From a checkpoint of a small transformer trained on Wikipedia.
Size: 13 layers, width 128, 4 heads of 32, MLP 512 tanh GELU, vocabulary 1978, 3.23M parameters.
Architecture: LayerNorm before each block, learned positions, biases.
Training: a variant of Muon for these matrices, 109M tokens, 6666 steps.
Each number is 200 + 40 x the weight over its row's rms, rounded and kept within 0 to 999. Layers, rows and columns count from 0. The size before them is the row's rms in percent of the matrix's.

# down: layer 10 MLP down (transposed), 512x128, rms 0.0822, rows 67-93, columns 0-127
# up: layer 10 MLP up, 512x128, rms 0.145, rows 68-94, columns 0-127
down67,106,185,259,187,222,220,185,200,182,260,166,215,203,245,241,222,213,162,204,120,265,238,259,228,260,228,220,174,257,140,221,190,209,195,238,191,191,184,219,272,175,136,222,220,188,199,189,166,249,200,255,170,237,148,155,200,193,209,154,212,137,197,131,131,222,328,145,226,157,139,170,184,172,139,239,255,271,172,191,163,236,245,178,130,188,217,143,225,178,239,164,203,158,235,227,143,286,222,227,197,197,121,208,193,163,211,186,198,143,251,208,203,148,195,193,165,213,191,173,198,146,186,159,233,241,259,253,134,264
up68,106,231,210,228,162,218,179,252,211,195,206,235,179,194,175,223,160,191,195,207,256,158,174,246,189,226,202,202,219,231,142,246,211,191,339,282,223,242,229,178,271,176,212,186,185,178,288,233,174,213,198,170,196,205,201,203,230,245,192,175,142,214,227,219,222,167,226,202,216,128,213,175,111,135,176,233,244,284,174,215,178,151,153,182,203,236,170,120,155,155,217,162,222,278,176,162,128,187,159,204,222,224,168,189,220,175,201,98,217,209,218,164,265,193,120,160,252,208,182,192,174,166,199,237,180,198,175,97,295
down68,095,211,209,166,163,230,191,196,187,182,215,198,181,249,212,197,207,250,229,221,167,177,283,182,181,218,174,246,220,221,166,257,200,240,226,133,152,212,156,108,206,269,133,224,213,208,197,194,142,242,185,195,293,183,176,119,126,157,249,187,130,163,176,229,190,184,121,198,243,277,242,191,276,212,185,212,199,168,182,222,235,163,233,173,284,142,165,272,240,214,294,258,215,136,244,166,244,234,135,206,177,177,233,206,158,199,160,201,160,143,212,175,226,216,200,167,162,238,273,210,154,200,172,230,190,252,209,204,130
up69,099,175,244,227,214,218,165,250,253,184,221,180,188,191,227,232,204,231,231,230,215,206,250,156,207,264,145,177,172,165,165,328,128,143,169,206,79,127,192,173,139,221,173,195,210,191,204,262,221,227,198,118,169,176,250,210,202,177,178,208,236,142,135,129,195,233,218,196,250,196,220,108,129,136,215,171,156,243,260,192,152,201,225,252,213,207,249,203,100,236,182,174,210,252,193,189,182,198,131,134,223,180,205,184,222,222,230,187,209,225,294,185,248,216,194,223,198,179,197,198,202,163,230,208,220,230,258,186,140
down69,100,197,229,182,168,240,214,209,241,266,232,170,211,173,188,146,191,192,180,297,242,205,190,194,237,143,239,220,191,233,97,221,213,185,157,204,213,237,237,118,239,94,257,114,195,201,248,118,171,207,155,226,182,185,182,221,221,162,121,200,171,270,254,221,252,154,189,193,197,253,254,206,200,255,252,210,170,151,255,197,195,226,243,176,100,263,183,213,185,208,256,164,219,202,219,165,205,222,271,204,201,219,222,209,195,182,253,153,176,162,143,207,107,218,205,204,185,196,238,174,167,266,235,175,181,128,146,220,205
up70,084,259,162,210,231,185,238,191,159,199,217,221,224,310,167,164,203,254,183,165,175,188,220,211,206,211,170,211,216,167,190,209,190,141,251,188,171,172,233,182,186,228,164,154,177,260,247,242,219,196,150,228,238,313,213,164,120,244,216,220,238,147,114,222,231,217,198,216,204,191,189,202,211,177,246,168,193,248,235,238,169,146,195,200,177,221,110,246,99,160,193,189,179,259,175,258,240,224,147,168,199,226,219,199,157,178,221,175,151,269,276,188,124,268,146,221,154,201,195,174,175,313,223,240,144,198,188,156,251
down70,087,199,247,196,269,276,197,176,203,183,190,237,219,174,216,223,184,82,263,191,179,196,220,196,210,184,182,188,184,190,216,271,257,153,168,253,155,232,156,222,209,211,279,126,200,201,206,155,227,180,204,198,172,154,215,202,270,172,227,224,170,270,228,247,168,229,144,161,242,231,232,163,227,152,119,139,147,181,243,246,217,188,132,166,203,182,310,199,261,193,193,123,169,168,196,163,247,126,212,203,266,225,260,132,186,261,189,234,210,121,178,196,198,168,263,162,230,153,162,224,168,200,159,229,228,198,219,217,202
up71,090,205,186,180,167,196,149,236,252,81,167,217,224,298,190,116,173,139,209,174,253,135,168,241,178,186,188,110,161,204,246,178,266,222,202,132,204,155,251,254,167,188,146,147,184,241,191,249,237,192,282,240,245,203,238,183,221,216,216,230,194,294,244,187,224,195,210,228,229,149,255,158,235,142,208,191,143,238,243,213,224,207,208,244,169,211,199,204,189,205,165,110,194,194,180,261,193,192,195,227,182,134,185,180,163,202,206,144,193,254,259,202,180,249,251,189,217,188,181,256,141,229,201,216,114,193,164,193,249
down71,091,161,247,193,128,216,175,182,125,261,147,159,216,144,123,289,310,199,228,186,269,217,209,221,251,170,329,251,187,217,205,145,255,165,162,264,164,197,167,238,206,269,243,266,202,200,241,199,185,205,247,165,189,215,176,151,249,160,200,170,187,153,201,194,172,144,225,194,196,193,174,305,218,223,190,215,200,164,196,183,172,225,162,206,167,160,201,154,196,189,220,191,264,221,259,170,170,146,186,191,268,227,227,221,185,195,225,150,201,179,206,181,186,232,260,212,181,195,251,144,162,201,187,165,241,141,211,115,180
up72,068,239,234,209,314,163,213,242,161,124,237,160,286,215,161,210,193,191,251,229,212,183,154,209,149,221,143,191,156,209,195,177,218,256,116,217,139,262,140,185,232,113,248,178,203,215,160,226,196,227,194,186,207,257,180,232,263,149,232,142,197,215,289,188,189,186,182,139,101,226,198,216,205,152,190,201,214,237,237,254,158,235,219,227,212,150,177,189,215,220,180,213,194,226,187,228,225,200,199,176,158,189,172,184,171,223,253,180,202,238,259,189,281,160,101,153,173,206,156,251,181,163,158,125,213,178,222,260,147
down72,064,140,127,188,177,203,241,176,175,275,191,226,171,199,173,185,257,212,149,239,198,210,216,164,245,188,121,198,191,150,189,239,234,201,319,136,138,175,209,251,168,255,229,160,274,167,212,213,283,197,191,229,195,217,187,167,210,168,195,181,182,186,174,215,238,172,269,227,266,195,201,194,221,173,165,204,271,174,128,189,259,173,255,177,199,142,176,168,181,282,106,220,108,190,157,204,130,222,257,229,242,191,240,152,211,202,243,270,185,177,155,204,199,190,283,156,206,198,210,160,189,238,225,216,244,248,152,177,191
up73,062,268,195,183,98,253,168,178,244,182,195,214,173,193,163,202,78,218,248,189,208,195,196,204,184,221,187,171,209,149,218,210,214,231,208,239,156,203,267,232,238,164,242,241,140,227,285,111,192,202,195,200,194,167,242,119,132,234,176,209,203,191,178,204,266,147,193,216,242,171,266,128,178,266,190,224,221,176,194,183,254,181,195,156,221,194,275,148,148,187,220,166,205,195,198,194,193,182,172,153,257,197,138,181,269,223,188,202,269,252,233,189,96,241,273,209,179,216,172,189,282,171,150,171,212,225,149,165,181
down73,061,167,188,225,275,138,206,209,175,215,285,234,170,249,188,181,314,159,180,197,182,239,187,238,240,178,229,190,126,219,202,203,157,177,202,170,168,222,144,255,165,277,225,188,245,202,217,143,170,201,179,244,245,226,182,231,231,243,162,211,176,154,276,166,215,220,177,232,142,232,236,197,177,19,183,198,243,211,202,234,233,196,154,182,274,187,176,189,178,246,160,200,219,210,218,205,223,245,174,142,136,181,185,217,172,180,205,182,109,172,206,178,154,196,155,190,191,173,198,263,254,202,244,211,199,167,182,292,240
up74,094,281,244,183,185,126,243,217,178,183,183,146,223,120,181,224,220,242,259,212,188,237,158,205,242,148,160,123,228,266,161,201,233,186,246,158,223,146,165,235,237,154,212,227,189,214,149,180,156,200,185,197,229,212,233,216,236,207,188,204,184,169,186,191,190,189,160,247,160,222,238,202,105,261,197,185,191,261,113,226,171,180,215,216,260,218,264,180,157,229,257,218,188,172,184,279,258,125,156,156,196,165,195,220,217,167,192,126,183,253,179,254,260,204,189,266,166,239,202,122,256,174,250,177,183,282,121,232,216
down74,091,212,185,124,255,209,213,182,142,219,226,188,172,247,217,182,195,164,154,118,205,203,222,220,188,202,202,185,234,207,278,194,156,144,198,225,184,180,247,308,94,201,259,232,196,235,210,180,239,223,218,210,185,220,194,237,247,193,182,234,166,238,190,80,220,177,185,152,205,144,201,201,237,104,160,205,223,137,234,203,179,148,194,179,267,192,207,181,204,210,195,212,144,179,158,143,196,216,191,186,218,227,260,200,290,149,189,278,163,168,203,135,222,165,269,179,273,242,271,217,216,233,203,182,226,143,296,189,204
up75,112,182,206,199,185,247,201,211,237,222,264,268,181,140,227,206,117,149,205,189,263,220,235,155,290,143,149,207,244,151,176,199,195,133,195,222,172,223,191,162,216,206,210,241,183,193,279,209,110,202,146,241,91,204,177,209,214,245,184,200,200,166,243,219,213,162,170,185,245,212,264,173,206,251,199,221,146,200,194,232,151,166,164,162,180,207,227,215,167,140,187,252,212,182,235,164,197,253,264,197,223,208,221,184,219,182,144,189,292,197,145,154,157,211,198,218,241,245,230,219,237,142,148,284,174,118,205,219,311
down75,109,189,235,120,177,195,190,150,192,225,186,175,243,163,240,208,247,235,252,175,219,197,158,280,222,127,345,221,198,200,190,207,240,235,257,231,201,214,265,202,187,175,252,171,177,228,146,172,143,163,222,216,226,284,252,217,193,128,263,157,182,232,185,210,261,194,206,174,183,232,194,192,219,235,120,146,248,208,202,220,162,100,176,235,257,189,161,160,197,190,156,263,179,140,225,169,136,213,183,278,191,159,130,210,193,232,232,174,177,239,247,190,194,198,193,171,233,112,185,178,202,170,252,171,223,199,140,223,220
up76,108,154,210,166,180,253,176,190,180,198,208,249,194,204,253,171,235,108,182,150,213,226,277,156,297,189,125,254,193,198,253,210,162,161,245,203,216,168,247,195,249,177,217,206,197,248,169,243,179,239,201,244,143,198,243,240,275,243,237,194,193,153,270,207,143,130,228,211,117,170,156,169,291,212,192,200,241,194,227,241,164,198,149,178,114,213,190,160,251,98,204,216,189,230,247,199,219,176,217,241,201,133,240,251,198,180,262,188,152,212,196,160,232,166,239,202,136,175,214,194,198,136,219,190,203,157,188,224,282
down76,105,254,203,187,200,235,191,155,187,213,194,260,121,210,176,195,228,212,235,227,262,202,205,214,193,209,168,245,216,104,185,301,205,160,253,237,252,201,201,175,166,239,174,257,240,186,196,147,156,177,161,149,235,131,176,215,292,146,210,228,171,215,225,177,258,221,145,203,200,157,215,172,223,162,236,196,181,172,195,219,267,239,228,187,197,116,203,167,186,188,180,90,198,243,179,196,263,197,201,159,211,206,223,152,172,136,249,242,225,198,247,234,267,233,222,218,267,182,153,205,190,206,99,276,138,180,118,213,154
up77,098,160,257,138,173,207,170,152,163,282,158,255,232,245,264,146,119,235,190,188,181,204,240,191,190,192,216,202,131,167,245,199,196,203,191,138,213,161,268,184,223,265,191,222,176,158,171,210,255,192,206,119,205,191,168,198,184,199,123,287,189,205,188,251,201,238,155,230,318,173,218,244,199,194,165,119,168,206,218,252,193,178,235,257,211,215,196,221,174,197,199,187,217,182,224,241,229,200,195,294,235,147,204,203,200,222,125,309,181,200,225,268,178,216,190,228,149,181,189,200,187,261,166,248,194,112,155,155,219
down77,100,276,235,177,207,137,145,165,233,134,212,225,228,213,154,226,285,162,159,199,220,185,196,166,172,140,183,172,262,156,267,208,236,183,173,239,180,215,217,219,197,189,223,197,205,192,233,245,187,272,153,185,245,214,188,247,148,204,196,178,203,240,219,124,228,124,124,188,142,182,208,173,199,34,283,169,191,170,229,244,172,212,274,199,227,158,202,154,197,178,194,289,217,238,195,189,208,169,188,207,171,233,253,198,151,312,249,176,211,218,196,187,158,201,183,188,165,204,181,145,262,195,240,224,214,246,204,235,211
up78,117,265,273,189,168,312,150,164,242,235,113,268,198,148,243,100,200,233,142,220,231,150,235,158,206,207,193,203,193,189,236,151,231,249,174,152,183,167,244,247,205,227,226,161,251,199,148,187,175,222,242,156,218,201,199,192,195,215,187,138,183,200,226,218,231,211,220,187,197,153,217,205,234,156,185,186,220,90,207,242,157,192,213,233,201,209,276,231,247,232,220,218,164,243,181,156,207,268,247,198,190,239,217,257,187,226,175,154,145,195,151,228,145,226,255,161,217,170,175,238,147,201,210,118,262,192,270,109,219
down78,117,66,257,209,206,243,169,227,200,140,165,175,228,216,212,225,225,192,227,186,189,148,263,207,138,263,199,234,191,239,187,256,216,185,218,218,186,265,178,130,228,164,233,159,139,219,267,158,177,221,180,272,231,211,215,208,193,259,178,251,204,278,129,238,138,220,187,125,228,291,208,221,179,209,184,266,196,173,174,182,190,218,213,198,188,155,168,134,203,201,203,151,133,190,194,189,187,195,100,302,190,216,178,228,229,255,204,200,194,183,208,204,209,226,169,198,186,155,198,157,173,301,205,245,206,137,134,241,213
up79,109,213,197,193,162,159,174,225,226,181,202,250,178,250,209,226,234,161,167,246,199,248,195,152,226,131,148,185,232,226,178,221,237,174,195,136,159,164,263,158,209,253,226,247,177,180,258,170,164,189,187,153,234,186,216,149,225,200,291,274,237,150,225,230,154,157,182,134,249,139,217,221,191,242,248,241,215,176,310,187,195,159,256,288,198,190,197,157,212,257,209,174,131,159,223,240,206,141,224,182,141,176,280,192,177,229,172,207,211,240,146,233,203,195,186,264,140,180,113,258,208,207,217,223,254,134,220,225,271
down79,115,191,278,282,229,186,221,205,158,115,187,204,169,204,172,188,202,182,156,176,225,201,224,252,232,242,178,209,113,207,237,245,200,187,183,201,224,183,218,315,180,204,119,192,235,268,227,230,229,160,201,140,270,242,167,222,238,173,183,252,155,175,104,202,171,189,227,231,207,197,299,186,130,180,171,217,240,254,120,263,175,215,180,156,229,129,222,112,159,206,158,208,209,269,198,225,208,243,119,226,156,216,171,239,162,177,167,259,176,193,149,221,253,169,210,157,211,193,232,186,183,208,228,218,161,213,225,154,227
up80,084,228,163,200,234,164,247,162,216,154,200,199,233,143,200,213,225,218,204,229,117,142,194,177,160,138,172,214,237,193,163,145,251,247,191,212,170,234,196,178,202,218,260,220,231,159,204,228,259,145,191,200,185,187,160,108,205,164,258,242,245,230,192,212,217,173,240,179,249,153,160,206,198,125,183,224,229,184,95,193,199,205,127,223,170,281,197,263,186,219,226,197,194,226,209,234,288,236,202,178,104,245,192,197,238,215,166,290,133,149,225,185,196,289,166,229,197,174,130,244,217,275,235,195,198,181,138,132,166
down80,086,182,182,259,252,239,179,211,294,254,227,133,167,175,179,142,201,178,269,179,207,265,210,231,242,150,179,231,104,239,234,184,195,233,146,231,256,138,206,161,192,283,163,172,175,205,216,196,256,196,169,168,213,196,182,215,180,208,119,238,138,207,232,229,180,187,271,208,231,121,175,203,178,151,133,234,119,241,225,218,208,206,165,218,225,129,193,211,203,139,221,206,206,147,180,199,265,127,221,229,181,183,202,189,148,156,173,249,272,219,146,226,193,249,224,280,195,162,157,205,188,225,240,272,198,132,226,223,197
up81,095,202,211,218,189,184,144,193,250,185,261,120,237,142,111,245,202,179,139,190,204,219,194,160,227,135,155,230,156,281,216,241,249,196,195,197,198,204,204,235,247,183,179,214,245,172,234,251,234,209,239,90,255,222,246,184,193,257,169,180,261,158,161,235,201,158,210,166,165,165,225,203,141,171,188,120,213,172,180,214,194,134,208,195,194,190,204,245,100,187,221,175,202,187,223,169,212,150,186,141,188,209,247,201,166,255,276,201,245,185,178,172,244,304,180,245,251,151,256,227,196,154,269,173,212,257,233,270,221
down81,104,276,271,204,154,221,210,185,151,197,203,193,149,197,228,216,273,216,207,164,102,197,227,267,184,194,220,224,207,200,217,213,197,159,204,156,217,185,206,235,202,187,188,237,179,158,208,122,223,197,223,163,162,227,258,183,183,163,211,286,182,197,170,127,137,168,168,153,186,204,223,325,193,124,248,185,184,246,247,114,172,237,219,127,177,251,194,196,233,209,300,198,266,212,148,187,171,115,244,176,224,186,230,210,228,184,275,247,257,183,207,172,229,207,208,119,176,211,169,198,163,250,216,165,135,219,173,186,244
up82,111,182,285,190,233,200,142,153,152,223,198,197,202,189,230,225,146,190,246,184,170,254,250,214,228,134,182,238,218,224,218,128,261,212,208,251,243,137,146,217,275,211,197,209,125,262,267,190,179,127,212,246,199,171,190,248,155,231,196,197,293,215,279,134,216,176,147,236,166,159,188,246,178,262,114,147,204,228,235,164,192,141,139,270,245,200,193,262,226,185,187,230,174,190,204,222,165,228,216,133,138,239,206,152,242,167,189,228,194,149,176,247,177,208,191,186,197,158,182,194,193,183,122,209,186,215,291,202,219
down82,114,161,250,219,239,182,161,183,228,235,290,228,189,179,239,190,171,169,205,222,234,258,217,228,228,276,164,216,183,203,173,137,212,205,245,174,162,173,233,225,181,209,164,83,263,158,208,183,228,228,234,148,228,168,185,226,140,185,232,233,111,222,213,123,203,149,206,277,205,278,223,192,245,185,248,135,241,281,138,190,104,195,216,188,208,146,226,198,156,131,207,237,223,181,181,246,224,224,100,200,269,166,223,189,170,225,200,186,162,169,247,153,164,179,123,157,206,237,179,237,244,199,206,213,201,180,257,197,178
up83,059,238,206,173,157,251,220,190,210,181,202,224,258,147,199,218,186,198,121,204,175,232,232,180,186,188,211,170,210,219,225,166,250,224,141,207,193,220,247,270,262,203,145,230,267,131,179,179,192,231,240,209,198,248,210,200,244,170,128,211,179,171,268,98,180,248,228,191,186,246,239,212,172,199,215,129,198,180,225,252,236,244,191,239,209,209,117,176,171,202,170,167,216,187,182,193,164,220,191,236,239,173,145,124,164,219,129,240,236,176,169,120,287,180,184,179,93,287,175,107,232,216,212,244,249,192,202,114,186
down83,063,148,200,232,210,147,205,215,167,239,215,149,163,227,233,171,205,215,307,193,208,140,86,207,167,225,173,204,159,207,199,199,157,183,271,183,198,238,190,170,164,190,267,187,146,282,225,224,186,221,232,164,170,159,204,212,118,231,238,219,271,205,194,215,225,209,218,237,247,182,169,188,200,179,188,266,207,196,168,144,153,165,231,182,203,192,243,206,197,215,216,206,151,207,253,221,151,140,193,194,199,210,275,249,220,164,221,202,183,171,217,267,176,214,185,194,309,102,226,265,196,173,136,82,195,206,186,308,198
up84,132,214,189,208,174,146,262,210,199,186,225,184,150,178,146,235,110,159,125,152,259,217,197,141,147,245,151,245,270,223,242,188,225,175,258,237,155,205,226,223,192,269,180,208,217,223,223,235,209,195,184,142,231,202,179,235,236,226,172,190,166,172,195,195,194,225,251,187,165,223,149,146,283,222,130,185,169,118,205,244,140,206,188,170,167,237,219,253,231,165,251,189,252,203,230,250,192,181,291,133,201,145,189,232,245,139,280,239,180,188,196,208,205,170,180,179,207,244,136,232,83,191,204,221,203,139,154,263,195
down84,115,210,198,245,240,200,112,147,229,175,209,201,188,189,303,262,138,144,240,157,240,215,220,222,224,229,177,161,226,203,261,240,155,164,199,151,261,247,162,244,193,161,171,205,227,178,201,208,204,163,236,205,151,148,177,172,199,160,217,252,294,159,172,182,187,167,131,201,238,241,250,145,299,147,173,170,189,216,154,167,255,208,227,118,202,207,255,200,193,243,205,133,203,235,177,149,213,219,240,175,205,217,216,235,178,210,240,249,163,263,178,245,171,140,225,108,250,162,137,218,225,240,214,171,143,230,212,254,162
up85,084,240,191,176,176,255,224,213,181,153,134,194,253,184,229,216,213,228,132,201,250,278,185,180,142,207,165,186,186,178,97,189,206,176,164,215,245,220,256,206,178,174,220,269,149,220,278,228,154,184,228,207,132,144,181,129,163,154,156,230,282,225,206,164,155,189,233,230,222,217,194,198,248,294,263,244,218,317,175,218,241,177,158,228,161,209,237,156,130,93,246,234,209,193,203,149,176,167,274,194,248,191,229,222,217,258,147,195,178,263,178,186,243,180,220,164,200,205,208,212,195,214,168,179,165,209,189,161,192
down85,078,144,257,194,184,127,153,189,254,220,261,199,161,202,255,213,188,205,220,168,166,238,122,237,195,199,194,182,204,221,261,186,184,201,309,181,167,160,228,132,245,224,237,161,213,177,216,168,188,206,186,189,157,252,206,283,267,245,199,215,156,144,197,230,200,210,194,191,212,129,267,257,206,143,168,249,218,157,200,69,200,271,303,179,155,181,211,218,162,196,254,185,197,79,189,271,206,197,181,225,179,213,251,249,189,141,230,268,198,164,172,193,162,230,177,168,209,168,189,225,188,208,205,184,170,206,205,232,171
up86,100,230,270,214,181,180,132,249,125,170,247,181,202,190,135,215,165,227,266,191,187,205,258,177,238,199,245,187,196,206,192,288,188,219,206,223,157,191,194,186,220,202,269,229,225,257,183,151,149,155,167,178,234,154,188,150,146,178,253,168,220,134,244,201,204,208,163,265,256,197,207,252,221,213,194,234,198,225,224,294,249,120,181,142,191,208,154,277,186,196,165,190,199,194,242,224,148,219,206,239,206,166,248,119,176,267,208,201,241,170,172,146,144,217,236,201,154,86,226,246,248,105,186,204,203,235,173,153,169
down86,102,277,179,246,201,176,218,219,187,302,209,190,157,213,201,222,181,163,190,212,152,134,185,206,139,169,116,240,170,251,194,193,225,230,277,225,199,204,191,165,178,174,180,211,136,210,250,243,179,200,273,268,182,276,177,273,175,226,171,157,163,183,209,152,174,176,168,159,208,184,211,228,203,197,285,203,223,196,233,223,135,251,254,193,245,148,213,157,214,137,194,252,255,267,259,272,189,191,211,160,162,184,252,225,101,76,176,200,169,221,204,215,165,177,147,201,223,181,203,205,172,255,227,232,184,152,161,202,243
up87,097,181,218,180,298,220,217,187,158,172,200,211,180,145,225,216,192,205,197,207,208,229,180,165,204,153,235,211,251,204,211,179,206,184,247,244,201,123,225,217,232,139,216,223,228,183,295,141,181,218,218,144,207,159,201,194,183,253,142,201,220,143,223,244,175,171,230,192,205,121,172,231,185,241,223,262,104,229,194,153,208,171,254,233,159,223,222,262,152,260,247,245,198,196,230,248,251,209,166,159,312,222,112,155,221,120,223,162,180,230,281,225,194,218,231,163,183,153,176,277,137,174,136,219,174,236,138,167,179
down87,110,133,187,271,232,181,160,127,138,175,225,184,235,120,346,93,164,244,233,177,172,207,150,174,227,193,206,201,218,194,260,230,199,179,208,236,214,251,200,249,217,181,250,195,144,189,171,155,137,218,182,273,204,114,178,217,192,187,218,164,169,149,168,208,280,161,230,192,194,147,244,140,214,221,235,263,192,172,244,234,243,208,243,234,239,218,200,206,177,233,166,206,253,110,218,236,223,196,215,138,196,132,180,206,167,220,237,201,242,180,187,214,237,219,214,242,166,177,188,273,222,183,170,266,173,214,200,160,157
up88,113,205,223,197,164,200,194,199,176,182,243,165,188,234,187,222,202,156,177,99,117,174,216,242,213,205,157,216,240,230,181,247,238,228,158,240,202,211,209,206,209,266,246,121,165,183,204,263,208,212,228,196,245,274,131,176,205,276,208,218,217,125,149,211,204,286,136,238,254,227,194,123,228,195,81,130,234,174,255,243,119,189,207,200,243,209,206,187,222,144,204,266,216,153,282,178,197,200,173,127,217,173,228,169,198,178,180,168,155,173,222,218,169,179,224,224,206,213,135,155,234,220,209,223,224,205,290,131,215
down88,115,196,170,162,192,206,152,181,211,249,168,215,233,154,246,116,197,179,192,203,198,175,196,188,220,226,187,246,199,195,236,174,189,133,263,208,254,286,199,169,157,125,158,224,253,220,204,251,134,217,130,197,223,205,240,197,227,177,184,210,123,277,163,249,239,203,241,238,188,201,173,202,179,181,245,239,228,254,212,189,200,207,167,195,170,295,244,186,131,222,198,272,245,160,141,185,184,205,175,251,180,250,263,230,250,231,223,195,208,125,142,123,195,202,113,220,289,138,136,190,154,156,262,188,227,253,202,157,183
up89,090,160,232,228,237,206,252,267,206,162,224,216,230,196,196,230,282,215,173,133,188,197,194,207,216,117,178,164,165,142,162,177,225,186,254,125,187,199,188,195,174,214,251,204,199,235,180,163,205,156,187,187,246,213,150,222,200,255,213,225,224,205,146,136,188,192,132,167,140,179,194,129,264,171,206,201,146,189,226,218,243,227,242,253,147,215,251,242,164,163,215,189,310,241,183,224,207,240,187,102,243,118,248,217,196,212,236,188,154,210,246,189,120,192,172,179,175,176,211,189,202,173,215,220,206,199,194,347,294
down89,094,261,169,199,209,223,251,153,204,195,155,187,160,136,184,242,111,185,128,130,211,199,208,215,255,184,194,232,286,252,225,192,209,269,166,127,155,175,256,243,172,182,178,194,197,212,283,242,183,154,205,223,204,227,143,240,183,227,169,210,168,272,214,280,232,210,165,228,224,218,168,193,168,147,218,184,246,240,221,165,230,217,231,159,195,202,186,219,222,203,230,205,115,208,265,252,211,242,215,188,126,280,175,193,134,147,180,205,111,170,198,251,273,147,279,232,242,142,163,145,207,159,185,175,210,169,195,180,176
up90,133,209,238,244,191,295,146,87,228,132,149,205,169,158,170,211,216,225,144,234,180,156,176,195,192,208,225,210,209,199,200,216,225,135,252,168,124,176,175,158,145,215,207,232,185,219,220,176,168,196,200,170,156,224,225,198,191,229,155,170,262,226,222,221,158,244,136,171,211,207,208,207,128,214,250,203,237,197,251,208,222,138,170,264,217,150,191,161,152,171,186,150,186,189,191,241,196,284,257,251,148,246,286,257,183,215,243,210,197,258,181,176,291,288,186,228,203,273,202,278,223,211,161,161,153,255,160,193,231
down90,125,242,214,264,209,241,211,89,127,171,284,204,264,167,225,177,213,223,228,126,242,224,176,227,234,197,177,179,213,164,242,150,99,184,256,227,220,249,191,231,144,153,158,219,197,188,189,213,256,186,182,173,186,178,156,174,131,140,280,195,182,168,156,187,153,200,189,195,230,173,203,217,242,241,184,121,169,278,228,192,226,128,277,169,187,199,191,220,217,229,202,194,206,224,179,200,218,181,240,184,193,200,230,133,237,246,191,290,201,194,229,255,150,189,263,181,185,160,185,172,142,276,124,249,260,187,237,166,207
up91,113,159,301,114,287,172,194,131,212,117,194,176,198,192,190,141,142,225,110,240,231,239,189,193,176,195,250,169,271,180,189,162,225,192,239,185,166,161,166,163,267,204,234,270,161,144,180,201,132,169,217,181,218,236,241,170,155,229,187,169,215,216,254,237,182,219,227,107,302,202,181,167,201,210,227,164,217,249,215,206,196,144,235,242,267,232,185,277,171,188,226,171,174,225,217,187,216,217,225,213,179,166,208,188,178,189,207,208,298,185,235,221,262,223,224,228,170,205,239,213,271,269,148,180,145,227,176,187,168
down91,111,211,186,191,153,212,192,167,260,167,177,241,318,235,233,271,221,157,228,193,152,177,114,174,203,202,142,233,212,248,168,177,142,246,172,174,168,226,206,162,126,243,269,178,203,181,247,256,186,225,188,215,216,119,191,251,159,185,215,217,231,181,293,212,223,218,176,121,134,206,231,287,239,177,245,273,169,144,241,222,215,223,212,196,154,192,233,172,185,237,176,282,169,196,227,185,173,258,114,200,253,204,217,200,200,203,171,138,140,248,205,192,183,238,191,212,207,196,170,162,160,197,212,190,260,99,173,195,189
up92,126,160,221,230,218,170,131,240,100,178,278,217,220,216,178,219,172,150,175,164,178,257,186,101,254,193,165,191,286,222,253,223,274,193,230,206,213,268,227,232,157,149,229,233,212,186,168,275,270,282,204,167,210,218,236,167,214,214,187,142,171,262,204,187,95,202,212,122,232,167,207,195,209,202,202,234,136,179,207,197,154,234,261,203,206,216,181,135,222,178,192,152,173,194,196,173,247,254,225,226,175,126,152,199,224,174,249,196,199,259,150,124,163,200,245,235,251,274,200,189,219,226,227,144,183,224,205,217,209
down92,129,255,200,164,236,150,224,226,224,228,193,194,234,148,204,142,253,212,229,259,203,243,214,236,205,246,190,166,62,141,239,154,214,191,205,250,239,179,164,238,219,233,218,220,202,241,101,263,227,230,248,154,194,207,198,165,179,166,179,207,259,187,165,186,195,176,275,215,191,241,177,275,209,220,176,175,180,206,88,240,131,164,210,247,190,189,175,216,193,189,174,238,217,152,239,162,221,189,163,80,250,206,206,177,263,210,152,202,278,219,228,196,218,193,202,228,106,194,173,196,217,169,180,156,212,185,157,279,142
up93,095,256,172,204,178,206,225,237,242,107,196,319,176,213,204,205,171,250,213,238,250,234,193,237,148,219,209,245,174,186,174,174,259,209,232,190,203,138,194,218,229,173,260,207,197,159,183,164,186,160,121,115,125,226,120,167,222,164,224,111,245,241,240,163,194,226,207,107,229,253,170,179,176,222,201,234,210,249,189,228,117,243,170,225,238,246,199,184,76,172,224,214,177,190,241,161,191,202,189,191,153,169,183,192,275,190,184,204,200,276,215,226,203,216,195,118,187,185,227,155,242,220,219,234,212,141,146,211,200
down93,093,151,134,161,277,188,127,290,124,277,146,191,173,159,204,176,216,171,218,210,217,254,138,245,224,218,192,183,155,226,245,256,197,140,220,159,257,241,220,165,183,227,151,180,186,197,158,230,196,219,204,248,207,115,266,257,153,207,232,177,165,191,162,207,293,227,235,186,222,212,315,213,199,210,175,139,221,175,229,177,239,152,251,171,145,257,178,188,185,229,243,197,237,210,258,160,153,235,215,224,237,282,207,176,125,176,227,220,178,158,164,196,195,188,215,133,237,188,186,206,194,166,167,158,248,192,147,200,242
up94,084,191,155,176,232,237,233,236,164,169,187,191,201,211,196,152,227,220,157,218,202,313,171,162,318,178,199,226,239,246,193,269,207,148,200,224,134,245,153,211,284,126,225,163,285,148,160,156,264,198,170,192,179,242,147,149,194,188,165,174,254,214,298,138,246,137,217,198,202,252,190,231,239,227,155,196,215,214,148,226,177,212,209,226,223,243,243,200,124,282,184,158,189,174,224,205,110,162,180,198,170,160,229,273,212,210,178,243,199,180,176,271,193,247,166,193,223,174,192,215,203,193,151,196,214,230,236,162,168